config = dict(
    hidden_act='tanh_gelu',
    norm='layernorm',
    norm_eps=1e-05,
    bias='all',
    parallel_block=False,
    init='normal',
    lr_head=0.00582,
    decay_fraction=0.701,
    decay_shape='linear',
    final_lr_fraction=0.0,
    max_seq_len=256,
    dataset='wikipedia_en',
)
Each number is 50 + 15 x the weight over the matrix's rms, rounded and kept within 0 to 99. Layers, rows and columns count from 0.

# layer 6 MLP up, 768x192, rms 0.0891, rows 684-738, columns 128-191
21 49 52 43 51 43 35 48 58 49 70 51 51 44 39 73 53 43 21 79 84 57 44 59 45 37 69 43 35 43 75 62 39 37 27 50 67 20 29 59 23 36 28 68 51 65 75 44 26 57 39 45 47 60 54 54 50 55 67 51 50 54 82 59
31 76 70 67 47 40 58 34 33 61 68 64 18 53 06 48 62 46 46 41 34 29 59 58 23 44 22 43 45 44 45 40 55 38 43 54 44 53 72 64 53 58 39 53 53 40 39 58 31 42 27 57 42 34 42 84 55 40 28 16 53 58 44 36
56 53 76 66 71 47 66 42 21 60 49 37 44 31 53 60 51 36 29 47 49 65 54 57 37 44 77 43 74 47 78 64 29 47 64 52 54 66 60 28 49 54 54 49 54 43 43 52 23 69 56 36 58 22 21 54 42 44 51 62 45 55 33 20
51 44 36 47 48 58 40 61 58 56 69 71 76 66 31 59 50 43 62 59 62 52 61 39 64 73 41 53 57 41 61 74 30 48 28 38 20 26 46 61 65 42 26 52 31 70 61 53 43 45 43 50 44 30 55 66 63 53 59 66 58 38 51 25
53 69 40 82 59 51 64 99 62 02 53 41 50 70 79 68 45 52 53 41 52 48 36 18 67 46 30 49 25 36 66 47 58 51 67 54 59 69 41 47 43 34 35 48 51 67 43 32 61 31 41 50 53 33 55 16 65 34 46 62 40 43 59 15
63 50 53 40 63 20 52 43 52 55 38 55 42 59 65 60 50 47 31 65 47 56 45 35 49 52 49 64 59 25 76 66 49 76 72 50 53 59 54 42 64 51 56 54 54 42 57 43 31 25 57 37 63 32 36 43 39 66 51 57 50 49 65 40
61 28 54 31 71 44 60 45 54 29 59 72 48 00 57 48 54 64 53 43 35 76 55 72 60 40 70 53 55 39 28 30 48 34 38 63 71 43 21 24 65 43 50 79 63 64 44 21 44 56 29 63 29 64 63 65 35 41 09 68 57 39 59 66
56 56 49 37 42 52 54 35 52 29 32 71 32 47 34 41 71 35 53 58 47 59 61 67 76 49 47 59 46 59 45 68 29 48 69 49 48 46 69 32 72 60 54 21 34 67 53 49 52 58 69 55 25 78 42 51 62 54 45 50 40 19 69 45
64 10 72 69 45 60 21 54 72 46 97 61 39 65 49 45 61 77 66 51 63 53 49 77 61 41 51 37 52 29 72 76 25 45 57 55 35 54 44 29 58 52 55 41 67 51 59 40 14 72 38 48 28 79 45 36 58 57 23 67 54 67 69 55
45 45 42 62 57 38 39 44 44 42 46 36 62 46 40 45 77 56 24 46 64 47 52 69 31 63 41 22 59 55 34 58 48 33 77 61 62 51 39 61 63 55 32 38 28 47 50 54 51 67 29 42 52 73 49 53 52 32 57 40 58 55 46 47
54 65 68 28 77 45 34 55 46 61 46 78 60 58 64 36 27 45 40 55 48 74 44 94 56 49 49 27 49 47 60 59 67 41 43 77 87 34 47 43 64 54 30 59 54 55 43 45 60 38 34 34 43 53 73 32 46 41 60 33 42 15 44 77
46 49 80 72 23 40 44 71 71 61 47 28 68 40 46 41 27 59 47 34 65 54 51 77 40 34 56 54 47 35 48 32 62 69 60 60 53 40 47 60 49 43 57 42 55 32 43 43 51 74 71 35 06 37 55 65 45 49 82 44 60 65 77 48
76 46 40 51 28 57 65 63 39 26 46 46 47 35 52 36 42 38 41 69 55 37 61 39 65 57 46 57 50 55 41 40 29 39 20 36 66 53 64 38 37 76 59 56 41 37 54 31 29 31 47 33 47 65 45 61 58 81 61 70 61 71 65 68
61 67 39 78 70 49 73 42 62 53 63 55 59 79 44 51 34 75 39 66 45 34 42 66 48 18 46 67 47 38 36 51 41 38 43 54 45 50 34 42 47 83 34 65 43 65 30 37 22 49 63 31 46 48 36 42 64 56 66 25 52 61 53 66
44 47 72 45 77 21 45 37 59 67 57 59 45 61 58 85 94 51 35 59 41 33 60 48 30 49 68 52 42 41 33 57 43 61 66 70 52 49 49 52 37 56 58 38 35 51 61 74 57 19 22 31 52 41 60 40 49 42 53 53 28 29 49 41
74 39 42 36 80 56 46 50 39 45 55 47 46 46 46 51 56 73 35 35 49 82 49 28 44 56 55 63 51 48 50 70 51 51 60 69 55 17 56 63 59 39 29 56 36 14 65 82 57 41 47 63 59 43 69 52 61 32 73 36 42 54 75 46
64 78 52 40 66 20 55 56 46 53 62 54 75 35 48 74 39 52 27 45 26 38 50 49 36 26 74 36 52 55 49 72 42 44 66 38 08 38 62 47 69 69 50 40 71 31 56 39 48 43 45 73 52 86 27 57 57 58 48 53 64 70 28 62
34 52 61 51 62 35 62 64 77 38 45 62 27 53 52 52 28 44 44 45 49 67 75 52 49 71 54 45 38 64 67 27 45 46 37 32 41 61 46 47 65 05 50 38 70 51 43 39 50 39 51 69 59 49 57 44 12 54 56 35 54 36 55 28
43 48 41 42 67 43 52 16 50 86 59 30 68 62 58 90 66 52 57 39 57 22 40 54 45 64 68 37 27 40 38 47 43 34 60 47 30 65 43 54 70 33 52 64 75 66 55 38 72 50 57 54 52 47 53 65 43 57 51 37 36 72 50 15
50 31 53 43 61 39 65 65 45 55 77 28 36 49 64 34 62 59 43 44 17 75 78 55 36 39 19 47 77 66 40 79 50 69 42 31 52 67 40 58 58 47 46 54 60 73 45 38 50 57 67 47 66 66 51 39 57 44 19 72 59 47 52 45
36 19 60 43 72 29 50 56 53 21 76 40 28 57 34 28 74 58 63 38 63 26 45 52 70 61 68 57 67 52 59 64 34 59 31 34 26 60 43 26 38 82 23 73 62 41 37 78 57 54 80 67 30 31 33 46 76 21 67 44 61 25 54 19
42 37 74 59 09 39 31 30 47 35 30 39 47 23 20 17 70 73 81 52 44 21 31 41 53 68 46 54 92 51 81 25 77 72 37 23 55 43 54 34 33 46 72 35 43 56 37 60 47 47 68 52 46 64 53 42 50 49 58 41 08 55 62 49
58 28 49 46 75 66 50 54 70 58 51 57 84 71 32 71 43 60 41 57 62 49 33 61 53 24 22 47 48 50 63 60 40 47 56 55 60 45 42 43 62 72 84 46 58 62 76 40 52 56 45 14 37 48 72 55 60 32 49 39 45 43 73 25
43 61 46 35 62 28 34 37 38 68 76 57 43 50 52 84 67 27 40 32 46 63 70 38 39 30 38 25 59 52 42 37 70 57 58 53 58 24 52 53 65 58 34 64 56 28 50 35 51 52 41 69 70 62 47 39 49 66 32 69 65 56 43 64
49 71 48 93 39 47 42 70 62 51 64 36 57 45 44 32 36 62 51 45 42 30 66 46 58 67 29 21 37 39 54 50 77 35 31 41 08 46 71 30 66 57 55 63 62 31 67 56 39 45 65 45 48 46 47 65 53 67 34 54 20 43 39 58
65 56 62 38 68 74 63 31 71 68 47 61 60 29 59 44 51 42 33 58 34 38 39 62 34 64 52 68 47 30 53 30 55 42 60 54 30 48 25 80 26 64 62 48 63 56 66 68 46 62 82 23 63 45 40 48 62 58 47 31 71 42 33 58
54 51 40 56 57 22 55 44 46 30 54 53 49 87 56 44 54 41 27 56 44 61 37 52 28 36 59 63 55 43 51 43 61 33 45 26 35 30 45 49 49 81 63 31 46 51 55 77 43 30 35 67 31 23 81 45 54 47 50 32 63 69 51 42
56 32 64 39 43 29 63 63 49 68 65 37 71 67 57 38 26 50 61 68 42 42 39 46 35 68 49 53 36 46 58 81 66 36 51 78 40 69 67 66 45 58 69 35 67 44 55 49 53 24 50 41 43 47 73 31 61 61 56 42 43 44 85 40
56 55 28 46 44 51 63 38 48 35 66 82 49 60 65 50 44 60 47 57 42 59 52 51 45 25 63 35 47 23 67 62 50 58 62 34 57 52 37 42 52 40 37 55 68 72 46 36 59 48 41 64 27 41 71 44 48 41 44 54 60 34 16 72
56 51 67 51 53 39 73 44 48 61 47 80 60 40 32 61 72 67 49 70 53 45 53 31 66 49 66 56 37 55 62 65 41 58 42 51 26 49 35 38 65 66 54 28 43 54 50 45 35 49 30 38 33 73 28 45 44 49 51 71 42 37 63 45
84 65 44 54 40 63 15 59 71 68 51 57 52 56 47 47 48 50 37 58 52 20 45 63 63 57 41 48 43 61 68 57 59 43 47 39 25 67 55 61 52 38 30 77 47 64 58 35 53 59 44 48 66 22 92 49 68 50 40 37 70 29 40 50
34 76 57 45 57 70 43 45 53 66 26 65 46 36 55 36 50 62 62 59 43 60 63 50 36 45 55 52 65 67 76 48 36 38 31 37 41 40 40 49 51 51 52 36 49 78 80 15 60 42 48 48 40 81 56 47 60 17 36 60 57 72 41 54
49 65 46 47 44 58 57 74 58 63 52 96 51 54 39 68 52 39 49 61 34 37 57 79 40 59 66 25 59 43 57 43 43 24 62 62 45 58 59 43 65 45 24 58 72 42 50 43 58 65 75 64 48 61 59 49 45 28 37 44 30 49 78 42
44 50 53 64 31 58 39 35 16 50 60 37 56 49 48 39 32 40 59 42 53 29 52 61 64 49 47 25 58 34 58 54 71 54 41 63 51 51 53 54 49 45 42 63 47 30 57 61 54 53 39 50 65 48 48 48 69 57 55 59 47 53 48 37
63 53 44 31 71 47 36 38 32 36 38 45 27 20 48 39 64 54 33 56 43 45 38 26 53 66 45 44 43 54 52 75 63 68 61 66 74 71 85 58 60 45 74 63 56 36 49 78 41 48 78 72 63 56 41 72 49 47 21 48 13 36 31 42
50 42 45 62 48 43 72 37 80 41 37 36 61 55 46 51 83 40 40 32 29 47 50 59 76 32 42 53 62 38 22 38 47 39 58 39 59 70 49 73 54 53 20 57 10 54 61 61 20 44 59 75 69 38 56 54 42 66 59 60 44 48 72 45
72 47 44 43 54 50 45 48 43 78 47 67 53 58 49 47 42 27 47 70 45 27 28 43 62 60 47 32 82 34 54 41 42 28 46 67 66 52 49 43 66 41 61 66 38 21 56 52 55 42 61 50 40 68 59 12 63 45 35 60 53 45 52 70
67 79 34 51 43 56 72 79 47 42 75 56 63 76 27 27 61 45 91 59 73 26 57 58 38 74 31 78 69 47 56 69 37 45 34 37 43 22 53 39 60 45 41 50 53 24 64 56 53 40 47 46 56 47 66 59 39 61 60 58 12 38 42 54
40 52 45 47 32 56 51 36 47 50 40 25 35 43 60 62 51 35 05 76 45 39 48 39 50 41 58 33 56 58 42 37 48 64 67 80 53 27 51 52 49 50 56 61 31 76 52 56 63 40 65 59 42 33 75 28 59 48 49 71 71 50 53 38
44 59 51 40 69 25 50 54 46 53 91 35 36 63 48 61 28 18 46 49 51 43 62 48 53 36 51 39 62 25 65 65 53 32 49 35 77 41 66 50 70 56 29 33 52 47 17 55 21 28 52 54 70 50 29 41 42 55 33 21 45 45 45 54
37 23 54 49 55 78 54 67 39 55 42 37 29 47 27 59 41 47 33 22 39 39 74 35 92 54 38 47 80 55 43 54 31 58 52 68 53 78 46 27 61 72 43 66 37 70 67 61 60 43 68 38 55 57 73 55 59 35 62 64 32 58 76 43
61 56 42 63 47 31 66 83 49 73 36 57 51 67 32 82 70 73 33 66 64 28 36 69 32 45 45 27 44 48 91 25 61 73 52 30 50 47 37 59 74 72 41 33 35 55 46 47 35 68 76 39 31 66 34 53 25 36 63 50 58 50 46 41
53 63 41 37 62 43 47 27 67 45 55 49 09 14 47 65 50 55 04 79 32 42 44 36 61 21 65 35 63 56 57 61 31 78 66 28 57 46 71 52 62 58 23 40 53 68 52 38 57 62 53 48 50 50 40 71 69 44 57 51 33 43 40 30
78 51 56 68 47 33 42 20 31 62 61 57 52 30 24 65 66 36 44 30 63 75 49 62 58 52 44 35 45 43 56 50 53 40 42 55 53 55 87 59 53 13 54 68 40 43 59 62 27 58 54 54 25 50 51 28 72 34 26 35 33 41 40 50
58 62 28 35 51 47 79 57 60 42 59 56 48 37 51 51 63 31 48 59 57 43 52 51 28 37 63 42 84 25 55 51 50 34 33 42 32 47 38 38 64 43 54 47 44 59 36 40 64 54 40 51 54 39 47 45 39 63 48 70 53 49 63 28
68 23 61 48 50 63 36 70 65 54 57 67 48 49 51 26 42 57 35 47 63 52 55 50 76 70 62 47 72 09 44 48 39 48 46 88 25 48 60 67 15 30 48 53 51 46 50 61 41 56 70 26 25 34 51 43 77 39 27 70 34 82 38 57
50 56 46 54 45 12 49 77 39 54 47 41 33 60 37 59 32 40 28 47 67 52 77 57 82 19 39 66 67 50 54 36 41 68 46 35 69 53 12 75 57 59 51 49 74 57 57 51 57 69 44 55 72 47 29 47 49 44 56 66 55 37 49 37
61 41 71 40 59 48 62 54 56 46 79 69 49 49 56 52 44 47 43 76 43 43 70 43 38 27 46 53 42 08 44 72 53 26 62 71 33 48 66 72 36 58 46 64 77 55 60 89 49 44 58 44 67 61 47 70 70 31 75 30 33 69 63 51
30 57 46 54 49 33 58 58 30 47 42 48 42 72 46 26 48 40 51 55 46 54 54 62 42 37 63 69 20 58 55 64 59 44 50 37 55 32 53 71 44 23 33 52 36 66 47 27 53 39 48 28 67 45 43 30 52 48 40 84 38 57 46 46
43 33 51 68 69 30 36 36 48 45 39 54 45 35 27 49 65 18 44 47 34 48 55 40 31 34 47 42 56 28 57 50 41 53 40 27 37 33 59 78 34 50 46 48 60 58 22 14 39 60 51 40 45 82 38 55 45 61 65 51 50 59 52 31
47 67 67 53 53 55 42 36 46 79 49 37 42 56 61 43 38 64 56 52 54 61 35 49 69 55 51 65 31 40 55 33 63 27 40 59 19 50 44 35 61 60 75 21 44 31 20 21 49 58 40 57 31 29 67 53 60 53 43 60 44 09 60 58
64 46 48 54 63 30 45 50 52 50 77 61 49 51 56 46 64 64 51 43 32 73 46 47 37 33 56 56 66 42 51 44 51 28 78 38 56 44 46 38 63 30 55 34 38 48 65 54 68 47 11 26 64 50 50 60 73 57 34 34 74 64 26 71
25 58 49 60 41 28 51 54 46 50 40 35 68 66 37 47 54 32 54 73 41 43 27 43 51 57 79 31 43 43 41 38 85 64 55 37 75 49 51 66 44 67 32 24 55 34 53 38 47 28 52 48 67 54 32 36 34 78 55 61 55 34 49 46
67 41 46 46 59 47 33 24 46 68 34 63 62 41 34 61 45 41 54 54 00 50 64 49 18 41 33 40 39 19 59 55 64 45 72 60 49 49 81 33 23 54 32 48 44 40 72 50 44 52 58 24 53 43 60 49 57 31 73 44 25 67 54 51
30 53 45 58 56 76 62 51 54 57 57 33 64 59 42 49 56 40 51 54 48 33 11 45 63 34 88 44 53 50 41 44 47 59 38 32 39 55 46 60 26 47 64 45 40 47 34 37 30 43 31 60 41 63 47 29 66 47 33 45 65 51 07 70
# layer 6 MLP down (transposed), 768x192, rms 0.0859, rows 684-737, columns 128-191
81 59 35 63 25 57 41 60 33 34 48 55 69 47 48 76 61 57 84 50 38 53 30 34 35 41 43 55 46 38 52 51 39 65 46 16 43 65 31 31 59 43 44 38 63 49 44 67 45 36 37 62 64 53 56 63 52 47 44 39 35 31 41 67
56 51 44 20 43 63 40 75 59 27 47 35 55 31 74 43 78 15 30 16 59 32 57 49 34 61 56 65 46 47 58 70 36 72 30 20 60 56 44 82 25 59 78 75 58 42 44 67 61 41 56 51 75 66 47 63 21 60 48 42 50 39 40 73
53 19 54 46 68 53 66 31 64 43 40 43 68 38 46 39 58 25 23 54 23 57 55 15 73 47 34 46 31 45 65 37 71 79 44 47 78 49 32 62 46 86 43 37 30 26 57 52 56 37 27 25 46 42 58 31 53 49 29 28 46 47 51 53
46 50 57 60 70 16 39 28 59 36 65 42 46 34 73 46 39 33 58 41 37 50 42 45 43 44 27 40 35 54 30 52 78 48 60 58 67 58 45 48 20 65 63 44 72 56 22 68 50 22 46 56 77 41 41 39 23 37 65 38 68 58 73 72
49 55 54 62 52 66 56 18 25 45 46 40 41 35 59 27 65 45 61 75 52 50 48 62 39 46 66 59 54 77 30 56 63 70 34 42 27 74 56 52 64 56 84 33 58 52 48 56 57 55 52 49 53 49 56 56 66 61 42 67 53 45 28 51
52 52 45 31 49 47 66 35 41 37 77 46 45 66 44 53 59 69 47 60 72 44 49 80 59 34 66 24 49 68 35 28 56 39 52 05 53 40 63 44 61 31 38 48 24 53 41 57 42 39 68 66 39 57 43 51 58 54 36 47 60 56 61 73
68 50 41 49 88 45 57 51 26 79 41 51 46 38 64 19 47 33 63 52 40 56 47 38 44 52 54 87 29 46 62 45 60 52 30 59 63 28 23 55 51 50 21 59 48 39 38 53 50 67 35 33 29 13 62 32 51 52 34 74 35 32 64 28
25 23 26 60 27 64 52 38 67 48 21 56 58 54 25 63 72 71 79 46 68 33 30 56 36 57 42 55 35 43 51 86 61 50 43 47 52 86 45 47 53 30 79 51 35 71 82 24 57 56 66 47 65 71 55 39 83 58 55 56 55 26 74 29
27 68 43 40 58 42 53 60 64 33 46 53 41 46 61 64 32 38 68 36 48 71 22 45 19 34 50 52 07 44 47 73 66 36 74 66 53 57 39 89 43 39 39 59 39 13 45 58 58 46 56 60 49 53 76 37 63 44 60 40 61 69 38 26
59 79 56 56 68 59 43 51 24 72 73 36 61 53 35 29 45 63 58 39 43 67 61 36 54 30 26 44 46 48 47 47 56 68 54 62 15 64 56 38 71 36 58 34 55 19 81 48 34 50 25 61 47 81 24 33 60 37 60 32 46 27 52 62
52 52 51 77 38 74 54 37 41 61 50 59 35 58 48 68 57 32 39 55 54 23 53 50 26 47 46 59 57 19 39 33 40 47 42 53 48 57 53 42 63 32 37 54 51 55 51 63 43 51 50 66 39 48 79 57 58 34 61 69 71 61 14 36
20 22 47 49 54 63 40 24 70 77 35 28 48 64 35 43 60 46 42 65 51 42 66 76 51 48 46 35 49 46 56 40 66 61 46 38 63 48 63 27 58 61 37 76 49 85 53 41 40 59 42 52 77 64 47 24 57 52 48 52 58 27 54 53
35 48 70 46 79 59 46 30 80 65 71 35 56 39 54 52 48 55 65 45 46 54 32 52 79 37 32 42 69 54 26 85 77 56 67 57 59 41 24 43 60 45 33 50 44 31 28 64 51 23 26 76 44 31 51 31 23 47 35 48 40 58 43 71
56 19 50 32 62 62 31 72 61 15 48 47 62 42 39 54 81 37 65 46 52 42 56 21 46 50 67 36 45 54 66 49 39 79 67 36 64 40 60 64 53 23 58 62 16 37 48 67 31 59 62 21 25 59 40 84 28 58 51 80 61 34 27 51
45 81 40 56 32 69 59 46 39 54 63 48 71 66 64 13 37 43 62 45 64 42 12 28 78 56 32 23 63 44 57 68 46 24 38 19 19 51 34 44 41 53 48 55 49 49 52 35 52 57 66 60 47 60 52 52 58 43 61 54 84 68 82 66
52 61 54 45 68 38 52 39 52 43 74 36 20 25 51 63 59 55 66 78 36 22 69 37 37 39 51 36 38 39 63 44 54 48 30 66 53 50 53 55 56 76 65 58 48 77 48 25 52 47 46 44 25 51 53 03 29 57 41 53 52 69 42 38
35 50 46 65 18 30 54 53 67 26 47 69 50 44 49 39 40 61 57 46 37 36 35 55 53 57 45 75 72 38 49 39 60 66 54 40 69 82 26 86 47 80 40 37 61 70 46 38 57 54 35 70 48 59 39 34 52 64 41 15 56 47 73 61
48 45 60 60 21 72 55 50 66 53 50 54 54 39 38 46 68 46 63 29 77 41 33 48 56 58 61 55 59 67 61 34 22 54 78 46 52 40 36 55 54 56 63 64 54 62 53 53 49 37 60 56 36 60 36 67 37 71 41 36 37 31 58 73
44 24 32 43 66 64 44 31 57 36 68 61 48 54 39 54 26 63 49 42 31 29 27 49 50 70 53 48 87 34 54 37 22 27 39 47 54 47 39 74 47 43 33 28 25 26 46 68 40 56 43 69 48 45 49 19 56 62 50 33 52 66 37 47
69 58 30 28 41 51 50 13 61 39 45 62 47 26 35 59 39 63 59 73 48 57 74 57 34 54 51 42 61 49 56 47 58 54 62 27 75 62 34 49 36 32 43 53 73 41 47 39 64 26 83 61 42 58 46 43 49 63 50 14 79 43 50 50
58 68 39 49 43 53 42 60 21 47 21 53 61 47 59 49 42 63 58 58 54 89 37 35 42 40 76 58 27 66 30 47 54 58 62 58 65 49 22 55 37 41 46 42 46 52 48 41 28 42 59 46 67 68 15 51 37 62 61 49 55 24 34 76
24 46 53 58 38 28 63 20 49 36 50 50 53 70 37 59 33 40 43 43 39 82 48 80 68 56 59 55 45 56 56 71 50 34 33 22 28 27 53 66 63 26 45 61 72 38 48 65 39 58 52 28 33 37 57 64 27 65 46 58 62 47 52 36
49 04 64 49 18 59 78 44 81 49 52 76 78 25 52 36 48 34 49 23 52 39 56 67 53 64 48 44 18 19 15 50 53 51 34 49 46 65 26 18 70 72 34 40 30 63 70 58 68 55 80 40 70 68 34 23 44 66 31 63 30 49 54 41
39 34 44 57 86 46 47 58 25 70 17 48 32 56 40 48 40 76 64 81 46 42 47 62 68 71 66 54 60 50 52 48 44 64 55 88 42 30 49 51 61 31 57 70 37 46 59 47 60 50 36 22 69 53 20 51 56 40 66 51 34 67 75 55
37 57 60 47 33 37 57 30 58 62 77 42 52 52 52 51 39 30 34 44 38 79 40 52 67 55 72 38 31 43 51 28 58 71 29 62 51 55 43 60 44 77 51 50 85 43 25 76 57 42 68 28 52 75 57 39 51 51 69 62 41 44 24 55
88 45 52 47 70 54 57 42 14 41 48 50 70 39 49 18 72 64 48 62 57 33 46 43 59 61 45 33 86 46 79 50 69 61 61 83 63 79 49 37 53 61 73 61 57 16 72 54 28 44 57 71 26 22 79 60 32 57 54 38 57 68 75 49
58 60 50 40 33 52 23 40 60 58 24 66 66 30 47 38 26 70 57 59 26 48 37 58 70 62 29 16 59 40 46 36 25 51 58 55 42 77 49 57 44 16 51 74 50 54 49 27 27 65 46 59 57 46 33 44 50 43 40 42 40 26 79 57
62 42 74 50 53 65 54 31 68 30 49 50 39 46 43 52 79 39 49 46 61 69 56 50 53 27 62 43 39 44 70 50 15 61 47 14 46 56 31 28 44 55 48 42 53 70 60 38 44 76 58 58 64 67 52 78 52 23 49 58 49 72 45 68
32 31 41 47 55 56 28 50 34 58 62 47 40 61 21 44 35 36 27 47 72 41 61 32 72 59 28 61 58 63 62 41 38 39 82 43 49 56 52 48 50 78 49 51 53 58 69 70 62 63 79 56 64 72 72 39 41 46 53 63 25 33 53 24
41 46 49 39 31 46 58 55 39 50 59 23 46 73 63 61 19 41 42 34 42 45 43 35 53 75 54 36 69 47 66 37 43 44 46 66 62 80 37 64 36 35 57 47 67 50 52 47 70 48 66 59 37 22 40 44 59 53 51 38 67 56 41 72
47 39 28 51 04 37 43 50 41 81 55 50 64 50 55 38 65 42 63 62 51 28 81 40 60 38 98 47 72 50 45 51 59 44 39 43 41 57 26 44 37 73 36 64 99 56 70 56 53 37 84 58 54 31 38 54 44 60 33 54 64 58 43 34
22 30 09 37 58 51 98 60 48 50 59 56 45 51 55 55 90 62 43 64 75 86 50 27 64 65 59 65 19 48 27 29 51 52 57 55 69 51 46 56 15 50 42 60 40 51 56 54 42 00 30 42 49 42 62 77 39 87 20 35 53 32 75 24
65 66 63 51 14 73 39 34 56 47 41 29 34 45 42 99 61 60 47 51 27 42 48 65 55 76 48 77 67 37 45 38 18 51 40 59 53 80 30 42 51 18 28 15 35 33 61 62 72 71 38 19 74 38 56 35 46 74 48 58 60 41 77 54
40 50 14 68 46 54 66 67 83 68 33 37 46 56 64 51 68 56 65 45 51 76 48 29 79 67 91 17 45 47 42 45 22 54 35 54 47 21 73 79 48 84 45 59 54 40 29 41 57 68 52 39 60 37 47 30 60 23 77 51 57 55 42 67
72 74 73 38 51 48 38 62 33 65 31 37 51 48 23 43 51 61 31 47 39 56 53 56 60 54 54 52 18 37 48 65 44 33 64 34 52 37 62 49 44 70 55 35 60 51 38 53 23 48 77 39 45 58 42 38 32 56 44 51 45 37 47 83
40 50 27 40 19 57 43 67 88 52 57 49 34 70 78 50 37 49 65 52 66 28 65 15 50 67 51 77 56 86 51 28 50 46 33 49 40 59 28 43 14 79 58 20 54 34 76 48 44 30 58 23 72 70 36 24 60 66 50 47 56 52 32 53
43 36 54 51 32 75 33 38 73 69 44 52 53 54 38 68 53 29 24 33 36 50 52 30 38 59 84 49 52 52 82 42 22 64 74 53 76 29 59 32 74 74 51 56 55 36 47 80 64 33 46 31 56 65 67 39 47 33 32 77 61 60 43 34
60 24 70 17 33 46 37 35 87 63 47 83 47 59 53 57 80 45 44 44 61 55 53 50 66 78 42 37 52 42 47 46 33 34 65 50 50 55 42 45 42 09 30 34 67 56 60 19 47 49 59 73 68 50 77 47 58 60 50 19 51 28 60 57
47 20 44 43 41 61 39 73 33 85 42 60 45 28 52 44 57 42 63 41 46 53 54 77 36 50 43 33 34 25 42 44 44 53 50 54 32 36 64 65 56 75 46 69 59 41 54 27 35 65 62 48 39 68 26 34 60 30 53 51 43 57 42 94
46 35 38 33 85 55 59 36 62 77 59 50 80 51 22 57 33 77 40 55 39 51 27 43 56 65 52 41 26 41 32 47 63 49 29 56 42 62 56 47 32 50 32 62 74 44 69 45 53 67 64 55 67 48 58 47 51 41 47 71 55 85 60 86
58 86 51 40 68 37 47 41 58 53 47 29 23 70 66 36 41 66 33 25 55 51 67 56 63 49 63 72 53 70 09 48 49 50 21 34 61 38 62 52 45 32 59 52 35 39 49 71 37 63 26 53 25 44 19 42 26 64 61 25 49 42 28 53
48 62 58 38 51 57 29 52 34 65 40 36 49 48 52 55 34 38 56 49 28 85 71 59 64 07 49 62 12 59 29 49 44 08 49 69 40 48 52 51 70 46 46 45 23 51 27 66 70 58 25 59 50 49 59 53 60 65 62 30 65 71 70 20
52 45 53 66 46 14 52 30 42 70 51 72 44 58 43 75 67 09 24 26 31 74 57 38 63 80 75 51 40 61 45 54 44 73 37 74 75 63 34 34 72 41 39 50 61 47 63 39 51 54 44 37 56 48 21 32 43 64 34 35 39 26 52 45
34 61 32 45 42 48 44 58 59 70 69 64 33 29 50 40 65 70 41 69 51 16 39 69 57 54 31 49 63 54 74 71 34 65 37 69 44 39 66 24 53 55 42 51 75 43 40 58 20 55 59 59 49 33 46 53 54 38 55 68 46 21 52 55
53 66 44 53 34 54 23 27 44 29 35 57 68 38 46 57 43 42 58 72 37 60 33 42 39 62 48 41 31 74 48 49 55 71 77 61 60 41 61 47 50 41 67 35 10 30 61 47 41 67 49 44 73 38 28 40 17 52 39 55 46 23 21 58
17 61 61 36 34 47 34 76 58 52 57 59 49 30 39 76 52 51 56 37 39 47 60 47 54 51 53 79 68 57 74 43 53 18 44 35 75 52 44 47 45 32 61 26 62 33 61 56 86 27 21 67 51 53 56 76 72 54 55 19 54 61 76 50
61 39 47 34 34 64 53 57 38 28 37 58 36 71 38 46 40 37 39 53 71 50 57 71 53 63 57 69 73 67 73 58 76 37 52 71 56 69 74 61 50 56 36 40 63 61 44 61 44 67 40 26 62 75 52 57 40 57 23 58 58 54 59 35
58 22 46 41 48 51 56 24 60 52 24 29 66 66 40 46 53 22 50 44 64 41 32 26 30 59 48 54 41 49 66 60 48 45 50 58 66 69 51 46 61 41 92 46 27 71 48 38 32 44 46 51 33 51 66 31 58 53 25 56 67 56 68 50
40 45 57 44 64 12 59 45 74 48 57 58 63 45 55 47 47 57 65 73 53 56 48 47 27 51 50 47 58 54 41 53 65 51 63 53 65 36 31 29 35 45 43 39 66 31 77 44 68 56 46 51 62 42 45 57 68 55 95 43 54 43 57 81
42 45 51 44 58 37 37 59 33 57 28 37 32 56 77 58 33 68 41 66 58 35 66 48 44 70 48 49 78 41 49 72 69 48 52 56 32 36 38 33 42 46 51 51 36 55 42 62 52 43 45 68 50 37 63 40 42 59 49 52 70 37 54 75
43 32 35 53 63 55 62 76 50 33 39 73 31 53 41 43 33 67 44 62 46 72 72 55 61 69 54 36 47 42 51 47 61 63 42 61 51 49 46 46 42 34 41 25 67 64 32 62 20 44 68 55 49 51 49 53 42 59 34 42 60 38 46 53
33 55 55 42 35 67 39 29 86 91 66 62 52 27 66 40 35 55 67 51 62 58 62 56 49 63 74 64 62 64 27 51 32 80 21 36 57 58 40 86 48 72 51 70 47 14 41 47 42 36 71 63 65 76 34 36 52 41 43 50 50 30 36 69
38 31 29 40 52 31 42 33 45 66 69 15 64 46 40 40 27 60 53 56 61 56 38 43 61 93 40 52 47 59 65 48 57 50 40 55 55 39 36 36 49 43 60 37 50 37 68 56 39 73 37 31 71 42 68 42 43 36 57 25 65 31 47 62
54 34 42 48 76 43 35 35 59 53 64 67 29 39 70 46 39 40 42 46 47 48 56 54 68 50 48 64 42 50 42 50 49 33 34 14 28 66 27 89 58 51 71 58 67 93 75 45 69 45 52 67 50 39 44 28 53 23 50 81 57 28 64 70